python train.py --num_hidden_layers=14 --hidden_size=96 --num_attention_heads=3 --num_key_value_heads=1 --head_dim=32 --intermediate_size=384 --vocab_size=2048 --hidden_act="swiglu" --norm="rmsnorm" --norm_place="pre" --norm_eps=1e-06 --positions="rope" --rope_theta=10000.0 --rope_fraction=1.0 --qk_norm=false --attn_scale=0.177 --bias="qkv" --tie_word_embeddings=true --parallel_block=false --init="trunc" --init_std_qkv=0.0567 --init_std_o=0.0107 --init_std_up=0.0567 --init_std_down=0.00536 --optimizer="soap_variant" --learning_rate=0.00522 --beta1=0.95 --beta2=0.95 --weight_decay=0.089 --lr_head=0.0084 --max_grad_norm=2.0 --warmup_steps=200 --schedule="wsd" --decay_fraction=1.0 --decay_shape="linear" --final_lr_fraction=0.1 --batch_tokens=32768 --max_seq_len=256 --doc_mask=true --train_tokens=94390000 --max_steps=2881 --dataset="wikipedia_en"
Each number is 128 + 32 x the weight over its row's rms, rounded and kept within 0 to 255. Layers, rows and columns count from 0. Numbers have three digits each. The size before them is the row's rms in percent of the matrix's.

# layer 7 MLP down (transposed), 384x96, rms 0.127, rows 188-251, columns 64-95
098:148115147130145118140101076066161074158102085167115129148167126115206148111169118122126155132105
101:145171064137131091114122107117127144093160143132133105144159123194178093085135025173098156134111
098:165161056113104122106096113143116063106103106096165126114123111101130129105065063146089140131087
097:109144080131156127097155139164122172099103084163154140152110128072113103114164135124207069150137
097:096153167139102158176155124219112177146106143104080128136120101127071123133140144158145082142103
097:169168180196134115130147114115129111141131126131116169086164134148154124162196079076175120112100
100:120116146125175098095084157109153079168148078157081083099151124122196113119147062111099127139106
093:170122097090136133147161126147105096085171143111128170106102084145096182149124055126103128122109
096:103138142095178094122165162077097175106130102134107078124109139093127153132137119144164135164116
101:120064228187160086129094135116146101135120158160155146202098156118136152097124115104153121123130
093:151155101159060129142092102157130161127065093136110128183113126139196110082138111113208110112143
101:165149139099154157113132131114159159135120135083181149126138137147116114104114127126131093160135
112:166121094154111173174086101164061147095108118150101121099091136168162143123140147089192115163178
105:131152177179114144026115130147133135127107131090141072157126149126159152146111115156150154104062
099:153118105198070121075127146177143152086084122170133203099103116131152150211056085108111108106091
107:102175080156175201139071084133131160085133114170110126120132117115130127152149141077178156160154
104:109119087088091154137097162160135108149145124175086167142132109142140093176125122120170180148085
102:139155076128160180114180153133138161141131163165152090120116159190148126111098107149115128165122
094:138150154123156168145108126137112153101135144185146110220109120156159201131163099132108115123091
087:139085092090108127161105195147095115127120120121129150136112139088103123116103184183152155181147
094:080101142124107140155094161145134142170163170124223190157103116111159119074149142164086166107128
087:088114111148046122169090097134121201115153109103135141083111114127099140094142062084146120139118
107:147206094150106141193108103119122097105142152092111094116114096168102090187115126145123158119143
100:121096068193111079177115137176164132150108089114121133114129115142107133162066131153222114089164
095:111129110162155067128190151134176191154123116153159152115129127162126118124137084165136103099215
102:125162054086115097114119128133125113125094093216136143147148069125149119091208041071093107104114
101:078190092102136135068181093188120152115145096139138120209105152107140100187062058141170103111185
100:154178127160149110123103104144103112116112135123154146125150098106124054142072197113041113161171
106:139083099163122104066121149094135099161130147159089096103121089162131170069100112104121135147079
105:135094122124116143110053147074165099111102164126132119146171153140157124131154115101120138119091
100:146133138110173097144152135150096080111127159165121104116147119154132117117089145147068136194155
103:103125137118147102199093120110146179146138175146065120082103091106143053119159160085146095141083
102:102133126103212110158156169150163132121109168164152078114051072107168114156103125148056153118170
099:130109146134111114108090154095141091202157162139153132161118145139074163098134109142017055115109
097:190102125147108145140128164115100071094095122081112156135095089163139093136163130129092137165112
111:107145117146100111133107167167135120141136190107122142184163097190095157155147075115126127148178
096:145112134122104154113121115093165059097155141156128084157163138121154116159087175076140147132125
106:178128120087110127152114122150141084125129105192156056144157129132139151149097103136125138101105
104:112153142109098073142108155174126131090101113099121141118173133086061081150102109139150110185134
104:112110140119117128146133142151149138119140115103112171143106112112112172126058141104113110118130
104:130078213140182140137217178124154143091142100164114101155142116120135138138111078081060125122118
099:151074124141048116152119052114163093086133108116097149157123115140134058127145152116158170114113
102:138148121120138088136109142110119173118154155148144117112091137206127070121101061178088180079190
095:177127112135149149108103131137045125152113152098119051064120118149142132159133119150140127143128
107:146109074115064097106106131186154134130084152146183125094121094116152159098152120120116098080090
100:110118158049162139145148110057133154109151105002127108156092155080129146108124084126143161075133
100:113183142153113111126122117100150163159166187179129144117078128133094149130169132116146097115117
098:146147115137123073092179195184124151082095182120151127104170136172156133102103124174174182165164
109:100090154120103144110138158086138071181173133104126154073175132119174067153090123131124060116152
103:109126159071084139159091131144093132080073197090102115151103125085172169190122144177129111149104
110:154178112098194167153134112170080152090162159118087145092131083114098158092116125141159152153160
099:135115141111131155157086134178123164130121149155119090133104178084144160120155178161119140059149
098:115144099076129150116115136136149163140099088135127154100103106154116176146150139094136116144080
091:161119131109081118170157101156151106166127132161132140104136130150200112131117176157182132126131
099:077173110105083127125086082107142085118130110077196127123131146175129168095092106090114143112162
098:122050149157085160105136146166103194129130105146165182070126142100135091118119120133165116117074
101:185103145171100148141146117116153107119152113163119105122136159107105140145086119099102111129162
097:184132094122141139080141144072099123152156160153083136142120148119194110037143097141146180137143
092:063132094141100076144133135085114132095149141131161153158163153052150137079211172097156079134135
098:113117113073139111093162135127135189157129147124146177095102158077110141117091183115090132100092
093:134083105114122106131110156160115180130201080093147171151105112129140117130188075066115165131064
104:137099081065094069107124094163136087109169169098164134238097110156100126144149134137054139137127
095:070169129173126147132157140084101124104161101113061090171168120119097155164171109111135100105120
106:134147168097137161185116138120061167066115194166102139108130099184177132168110120085149160099099
# layer 7 MLP gate, 384x96, rms 0.142, rows 189-252, columns 64-95
104:124174187131117135091174097113158120116146154129082123106148149114139108090096149156149107096163
096:102142132100147154172138080143114116160158175134068106180196134160140142148198158122121161092175
100:097150099106125139094154165130125130113133031159112148204117117163138116089156153184163106113129
107:108111165162098161137102093136165101086120057107149162180044140117119141205192146097136088139150
095:187129116129114142161148111125086128126095140179133167120163142154152114162105083130121041122103
102:085146149142148187188126090140082143148062102058121118194107079090129115096149148129123081080167
105:163064161069123150098088136173150195081130121110128126191148153137136121109141181127138101092160
094:086067183137170078138088129134161130089138190104086122104127111129093152191086133097152102128118
101:111135178166111131158078110152224092129133137087084162169153184119138098098153052121144082098085
103:132065157094121143075146121084128110143079153084186091114152099134103140092096172123148154147128
095:094116092127062155114139126059063140086133101104143138148187083152085100136088115154099110127110
111:146087117153107133117168098110118133110066134103056157169110124106137139147115135114111126089121
099:150172125137086119094172141163119104146134129196107182123090097141157124159114147158146109117179
096:148145100147152102073137109117135095125107144182132146123114134146171100152129138150149104196144
103:140051188073117092118089167117163141151080151156099101123131108064127097108127090179136134136082
091:083194145124119117086096155095084133115100168126160114179143132159140162126092152112136100116134
098:088119215100107105105056172111119117098104080173108099111146122133161188127153151137128098147181
094:124172113086130084131134176124126056148124142137127173098127144083126084110105138133096149100155
106:141124149101144134089125145166172125133125143112169095180051058128147112170149152098088185121105
095:092148109126114127096089114195094122089133133149138088106152139133134177045115170074108093146062
093:136090103124167144156139097158116082100121107119128132180105154076149079119108131042116190130191
102:107179078117124123097161120123135180117118184177037135147078072111128123103160143153099090123104
098:071105187099106055147111112071122102169124098160166084107145146119146127166134122107128093111080
104:143081142191111147076104114110073099155091123153106069171133195086088145099112147167150045171133
097:088101166111157114169146060151146209142101113165121149178134145173138122097095090100128174152167
100:092084112145147119102113103157075128125135124145136141116218114070125097145126086137143115050181
095:106176121083101128075086091112145134094091164160144140137145095178140125210124128082106126084109
099:126090164090020133095115112131159133135083139148128093190138075148122164107135155159153158132155
105:070153070116120131138155115142054089176114150110144121142147130110087116155094154097093129125110
103:082131125113096182115118079127147236150108101138113076079143159081152120165127142098118122155210
103:149144126127106136162104141126131133062146126106054095111089131098082164141111108119139087163141
111:088121111195180075140202125150161100135139109189111073188087170111120139108117161078104078172128
097:107136157124146087158093133169150085047117147123137101141103098174138048133079140128098134174143
108:108107186124097151125137143164160106112107167198133115109157175123141147133164092155162149123062
096:087120119133044162113103143155084093136152194082121127080147118151126112162126143140184206087089
098:107144211170120166136119094105144095110099197112140116112125140109113126141140051059081120044160
095:069050132119091170112116113146138187136118066166117127136078087083158109132087129145075144120189
099:132098111089088152121136183110121120144127145118122098079177105117181157173134118094171124096093
098:151133081111056093163072173140225081122092120111113138146146095162157148118142133162107079174113
094:137127130126115133127110172127141113046176091095124121168053122100149132135148167108171182101171
102:109149085145091119139138201133120126161123116129130140140149112146135076128063136097100135077168
112:081139118127076159140102107164051085095163079135135118083104165134150101168124147145101145154109
092:142099092129130084086115148066096136143085183108110103135149127178151121121098115131102124101148
107:101137169115110123155103138132108110159119179124115118158133123177117131105085161109074188106124
102:130147129113097142155090128068166118167170168125205131127093144171180156080150126102140153123114
110:109077149141147119114141152200109084131097092185090123136081109128087180146078119111081166129111
093:077126152151178122155097142139073073156109143124113100131095088133142153139082181169106095201089
105:106166102126112135085125139101093129103191106126137133132097142129073124116061195133133081118123
098:075107133092101114167079128077089108198136120167115102140102146090060113114112157160143121139088
106:088142067134112048170119167161164188130114128121107137163096135127146101049172115144138141074128
105:087102059107134135061189148071146109081084133151110152178113111114147122140145135139146100144129
103:139125192130135110115144086129138083143111137137139233096081082145094111135151139122131168186113
093:070093126087146093144153133107176133168139191091166132146117048134115147176109129077089107104135
105:133089177151155108099112156144159106118087124058189115119121095113192081150157106076171096104107
105:131134118103079089174091153171030176118130108127104127117136138112085161085170183124111147090118
097:108140129126135133145145126082121133155128101116119112183148162154118127157175109100201116072146
095:152121064158191141101169117127150163167149087144092156117112116087130146122176153082126153098173
098:158105158112201176130134137060121103175163181131165145121202130101106104156150155112190135119146
103:141146147106105129141077120151094137084134107200138109111086115145126108153114193153099095119145
095:153129137096152138123153156178154206112126121150170122161139094117113103121040108147099132097133
094:154158152070074138112099100115140090126094099124103105108118155098105182139119093148157094158159
102:123144152147105185112119112186095144068110152176159162078163113106097185146146187160135113103159
105:143146182133096131118177081128107083111146185124092171132139117115156170152129136132187093164128
095:087142155143100129126103183180119158150178192112102155112139144101104146129133141255118120100096
# layer 7 MLP up, 384x96, rms 0.138, rows 189-252, columns 64-95
109:114129169136124078043131075113103149115205140107183131118148124084136178089136124106083117116133
095:104084150074112148139137185117143075065095125097124154156146212161160072167172088125118080140084
097:103113158159140189125139146122114122115093089124154115166124132122153154083195189165122089130049
097:162133107110116100155153184048093068107193178116118155155098124174119114079114131117129124114110
098:162105135103092167188094162137102132123094141139112080174124127126136155091107105148107055137123
093:118135112128167142126165108101115123148097124233177112164126181131118157089129125060125094167152
101:145053146162107177126165079151119093087142104128107144167129119129171156114147197110131090126103
097:166173138138122128053131121122177114110134077151113155111180118115138185129126135084129124182161
100:131142143122063170119129136086147124146123112096054147126136137119091081157089099116130104056110
099:129171159165095146074095146100172098134153123122083170092175121110117138117106103099155142182086
101:130147124160107149081144138122175090104092082141150136091103117118128157170074129131038098097165
112:116159108131078095174107118139139168134136067128100122176101082115088090115115130169175142125104
103:141122128148100134084133200139135091110100094161086127153148148123112147139095132154045141084155
089:146081162159120100107099212131094150079087151125133106176091196162078164163132137130139138137163
107:140111069120094153181159114117141164146109107178086119074134160080156054109100125141166126140113
101:191102128117143159156178119099120108186153153142123183150170129059124115121103112129083089102158
101:136168148072165144185141204128124113129116104104159094116158166178159102137127136051191117148068
099:146115119096181120129123157134110103162118120115127085085169161099162114102085118090135112130113
103:150123121180095172140104159111087131112137152171117214067163140106154163043135104127097126148157
090:130164133168132102133095123098122083142124184097055118145140116094164096155175152090188140139127
092:169137105157089153112127166147113083137114129131113119098116130158150102156138141062135168046179
099:078110068083136166115132120133170130129201123115152172124118105092159163110124134165095115120176
103:176128118149110113105118098138179060117108090095138101167101130143103110114048107151121145162174
101:157155149103140147107170147091114124124104131097035091128071140210159096091163130115149097066183
099:149124132144128109123133159115181110118073186137138131130159084102125090151139123210089163205173
103:172100074115156159111116149165195113114124130074136101084066159172172100195115114185121134118082
094:160066118135156085132111119118171117125056143172103105162144147145139210083183101165200121158165
103:136109123091108106100130064126149083186133123102130091095106089163185150168112143102129102090077
099:075143136136160160222146082137094185170110153099104141153097139071117102150102152141198070150145
099:182143111084090132080155129109164170107125113202095120159150134082141157168141125174137155148110
105:141132133104122084107107131109135169131146105106075094120110163082059047092032115114095117170121
098:174097150124089140071083178148128098113140079146110191128157165111140113191148151080171149101047
097:131062096135143108162109160136106152108101112137155097168113164143190144138175113153074087167103
096:129124144097115151082069050107138158127148086092146123066151097090098093138128160122074126080072
105:143087176083150114155114091123105167129105149161110091143116177084123160094143136134125144171140
098:109146161133128166136152072127108070164156089135153165130122157182126131108112082091184114105134
107:175094105110148095091181156101114113144123133068122127147135222127146185126105109149133077149168
109:110154185093111194132141125170140123149114128125116117102114101091074145154101127174115166115089
107:146070165140139134170105137152158091122110131151157097141148113061036154098078130121128123073128
105:114130109061105168118104125153140117116132124107085105131190164158171148106123151148152097106079
100:173140142152048156076104048107149134091184121165147086173133105142154055101156141146130151173100
098:134130179150197100115105179135154128077142156110064148130107127142112111169115105138148138137128
095:131085080053117127078119107074188176093107107143127170159109082169087121152076133094082115121118
106:131158130163083084099095120157112123175148167116100152149157083164135122144125180102077085185123
098:088113123075178148111125148143083163107176088112131158159113116096122076091132112150159180110125
106:109086076154113076139066154132114182121176054156115123123080084153112121128085120129157119144177
095:128085151134089147134142117151147174112155146085095131108143173134143119185150155082165183092153
107:093097204204072117175130157114151167144099124090182143122139132087133124114119147142102104078088
109:131114122105117121108113133072149089081092147092137169128109109112162076115144183112097142143152
109:093070096181152186168096074135152130112136122147137088102137108131126171177148105171127190094162
107:167111144142127095198121140137131092127129137102143095109141168182139107141118152153105144105114
099:141104157195109162085101072113132208126135129173130103104152063159150131127177138090125111087065
093:111118103121160107121117104119140126084146121104128155133080132183125195150114119074098170111158
100:050107144168129175191077093127068098160099091116123131150118083158112157137132078127107115124106
102:088174192145121102117118086143131116120148126139104113134108158130126127134186177128152124161197
099:185155108149108105113071116153136108159121174165147147114138100157201163156080094155129129153148
097:073130130126153182160132116168110119140117105134082067118130107139136131129109145183123151097063
092:150067116132122156042123102168098125078073152145043156088141109088117135169170136157140134084100
096:113112130124138193103102115079128174151142089163202140089187119118134069190129084130129171140164
088:123121093099169077160141136102091136147131134071132180165098092111131143124133109155210142133127
108:153098069173184126122106156094129150100118136116112120140172116108158130174158189082149183169107
101:140113153124106187160188117165073104099133132187073139149114097076117117107155150158132134127136
104:139150140131117123165142101161208129163117125113089137165138052205167119132135112121078101160162
095:103121069135198071114118099075143177145178138093118166131152137112092083114171084098156133155195